config.yaml
bias: "qkv"
batch_tokens: 262144
dataset: "wikipedia_en"
Each number is 128 + 32 x the weight over its row's rms, rounded and kept within 0 to 255. Layers, rows and columns count from 0. The size above them is the row's rms in percent of the matrix's.

# layer 10 MLP gate, 832x256, rms 0.1, rows 825-831, columns 64-127
size [ 96  97 100  94 102  97  95]
[[ 73 134 172 131 174 118 110 115 100 135  66 108  94 153 172 156  64  68 138 103 123 110 120 131 106 167 111  67 117 111 130  93 124  82  75 139  39  83 139 185 155 173 147  93  98 157 139  85 122 119 108 136  48 179 143 127 100 129 159 112 140 155 113 119]
 [139  64 131  99 132 119 126 139 174 132 168 226 105 111  91 131 128 121 147  96  89 156 127 158 222 116 112 104 143 150  78 141 165 146 101 158 137 121  36 124 176  94 141  68 112 180 148 139 147 103  89 123 146 115 109 125 104  87  82 108 168  89 185  59]
 [105 131 121  76  96 172 134 155 126 101 151 127 123 178 135  71 136  94 153 142  57  99 137 125 169 115 122 161 174 108 114 119  66 129 134 116 164 111 121 131 131 118  94 108 113  95 156  92 195 145 146  95 108 146 147 100 170 125 132 144 128 183  87  99]
 [ 58 152  39 126  38 202 138 127 125 127 130  87 115 136  69 112  81 112 131 124 121 139 125 152 119 121 129 145 104 118 127  80 161  75 105 144 135 116  92 133  97 112 151 137  93  59 111 108 158  96 151 154  84 139 126 141 123 129 151 127 159 115 153 103]
 [121 173 162  93 130 174 123 192 140  84  70  99 138 123 180 170 159 101 119 167 128  99  85 124 119 135 143 176 115 135 162 137 176 186  89 178 133 135 114  84 175 160 145 127 105 114  91 156  91 161 160 132 159 162 111 128 148 157 164 133 131 115 108 197]
 [135 128 159  68 112 119 162 160 198  90 110 163 138 126 133 198 156 183 203 186 136 151 154 105 113 113  94 158 145 102 118 168 133 135  90 152 129 161 100 150 171 135 132 121 104 151  96 114 160 155 167 197 163  78  69  90  89 103 161 130 144 154  66 150]
 [178  86 106  98 223 142 137 176 125 133 126 158  80  64  79  90 137 134 164 147  79 158 153 103 136 103 161 152 121 108 140 147 147  95 113 129 118 135 111 190 162 151 127 165 177  86  81 186  72 144 107 143 150 125 130 108 114 146 158 154 104 105 190 143]]
# layer 10 MLP up, 832x256, rms 0.102, rows 825-831, columns 64-127
size [ 97  92  93 100  97 101  93]
[[149 116 113 152 123 140 191 113 170 188 148  59 117 127 131 174  87 135 185 154 156 127  91 124 125 170 153 125 123  61 167  72 141  75 103 181 105 111 138 166 108 126  86 128 161 108 136 153 157 114 146  69 188 161 109  48 138 127 126 140 152  94 173  96]
 [151 192 106 129  97 113  90 122  90 161 146 141  99  88 135 143 139  80 190 166 127 114 129  82 153  47  97 108 118  75 164 135 132 187  86  96 148  96  94 136 117  75 129 135 174 134 130 130 124  93  96 143 143 159 127  95 128 112 158 119 139 123 201 164]
 [ 92  98 112 123 107 165 118 115 170 119 181 139 102  74 107 125 114 119 106 150 179 183 151  77 137 199 143 130 122  96 102 142  81 114 134 117 183 117 131 133 110 147 114 177 134 135 134 158 148 147 158 115 124 116 117 118  88 162  78  78  81  94 116 172]
 [ 52 175 135 127 143 154 193 223 103 141 131 177  91 104 167 101 142 119 180 165 141 101 165 155  97 114  83 177 162 122 160  77 179 173 105 158  91 153 144 170 161 103 134 116 121 182 191 135 100 107 131 193 152 153 110  88 177 130 154 129  66 118 197 167]
 [ 98  88 126 129 154 177 144 102 106  80 145 105 103 158 131 140  84 150 117 138  94  94  77 156  89 117 155 124 150 186 161 178 180 157 157  67 102 131  44  84 120 142 138 140 152 119 122 119 156 125 177 159 113  89 131 126 113  96 142 101 120 116 109 130]
 [119 117 142 148 125 128  59 110 116 141 100 196 161 135  81 174 119 120 163 143 106 126 108  71  60 159 151 124 196 155 142 153 137 172 112 114 105 160 175 129  90 132 111  74 161 131  87 134 154 111  86 200 149 119 171 169 145 157 151 175 141 116  94 121]
 [113 116 134 161 114 150 141 130 198 148  96 152 101 114 138 179  90  92 122 124 137 137 153 139 114  89  92 144 113 137 132 115 143 131  93 119 133  71 146  85 177 138 198 167 116 110 146  89 110  70 151  91 117 117 105 105 121 115 128 111 163  76 143  73]]
# layer 10 MLP down (transposed), 832x256, rms 0.0985, rows 825-831, columns 64-127
size [ 98  92  95 104  96 104  99]
[[115 170 184 126 148 122 167 148 145 129 115  82 137 128 154 122 145 193 175 146 100 135 145  80 127 144 106 105 114 124  95 125 189 114 115 171 111 186 112 181 139 184 158  83 161 117 147 115 135 158 127 135 164 139 113 194 126 123  67 102 149 104  99 140]
 [144  87 120  72 181 182 142 191 132 113 118 128  58 126 113  90  91 111  98 126 122 171  87 133 139 116 164 131 173 140 130  77 143 150 120 121  51 133 105 172 108 158  98 118  60 128  73 185  97 113 127 145 132 141 114  99 140 123 134 145 109 142 167 140]
 [ 98 155 108 141 100 151 116 128 101 150 106  74  79 146 145 111  92 149 136  70  79 141 118 128 194  78 126 109 161 110 126 110 115  84 117  84 124 134 140 149 155 142  57 245 143 114 167  83 172 162 153 130 103 168  87 109 108 134 205  94 128 144 103 143]
 [137  98 161 130 174 116 154 140 184 147 151 153 154 119 102 121 116 147 163 117 114 123 101  68 168 158 181 119  98 133 190 117 117 177 138 108 174 109  88 116 162 186 126 130 168 161 154 161 149 149  40 137 101 163 124 114 129 138 130 136  58 218 187 109]
 [ 66 116  94  86 123 159 152 133 164 149 114 167 166 161 132 123 121 118 116 118 139 192 116 106  90 130 138 195  92 182 107 152 105 155 138 132 166 140  87 155 146 108 135  98  64 209 123 114  68 146 109 147 151  96 137 138 116 107  95 113 109 124 130  80]
 [179 137 146 121 129 189 104 166 142 155 152  60  82 174 164 175 125 159 140 136 136 138  83 110 127 158 115  94 203 102 117  81 132 132 164  30 100 146  78  97  94 180 157  93 157 139 133 133  94 137 125 104 143 110  84 151 179 182 104  90 155 125 170 169]
 [163 147 165  96  81 144  94 140 128 135 113  61 119 152 153  88 170 193 143 128 179 198  92 158 121 130 144 135 119 118 184 126 141 125  73 145 111 133 151 141 105 123 150  91  94 145 183 151 124 102  72  92 127 152 105 104  67 160 127 145 117  77 181  88]]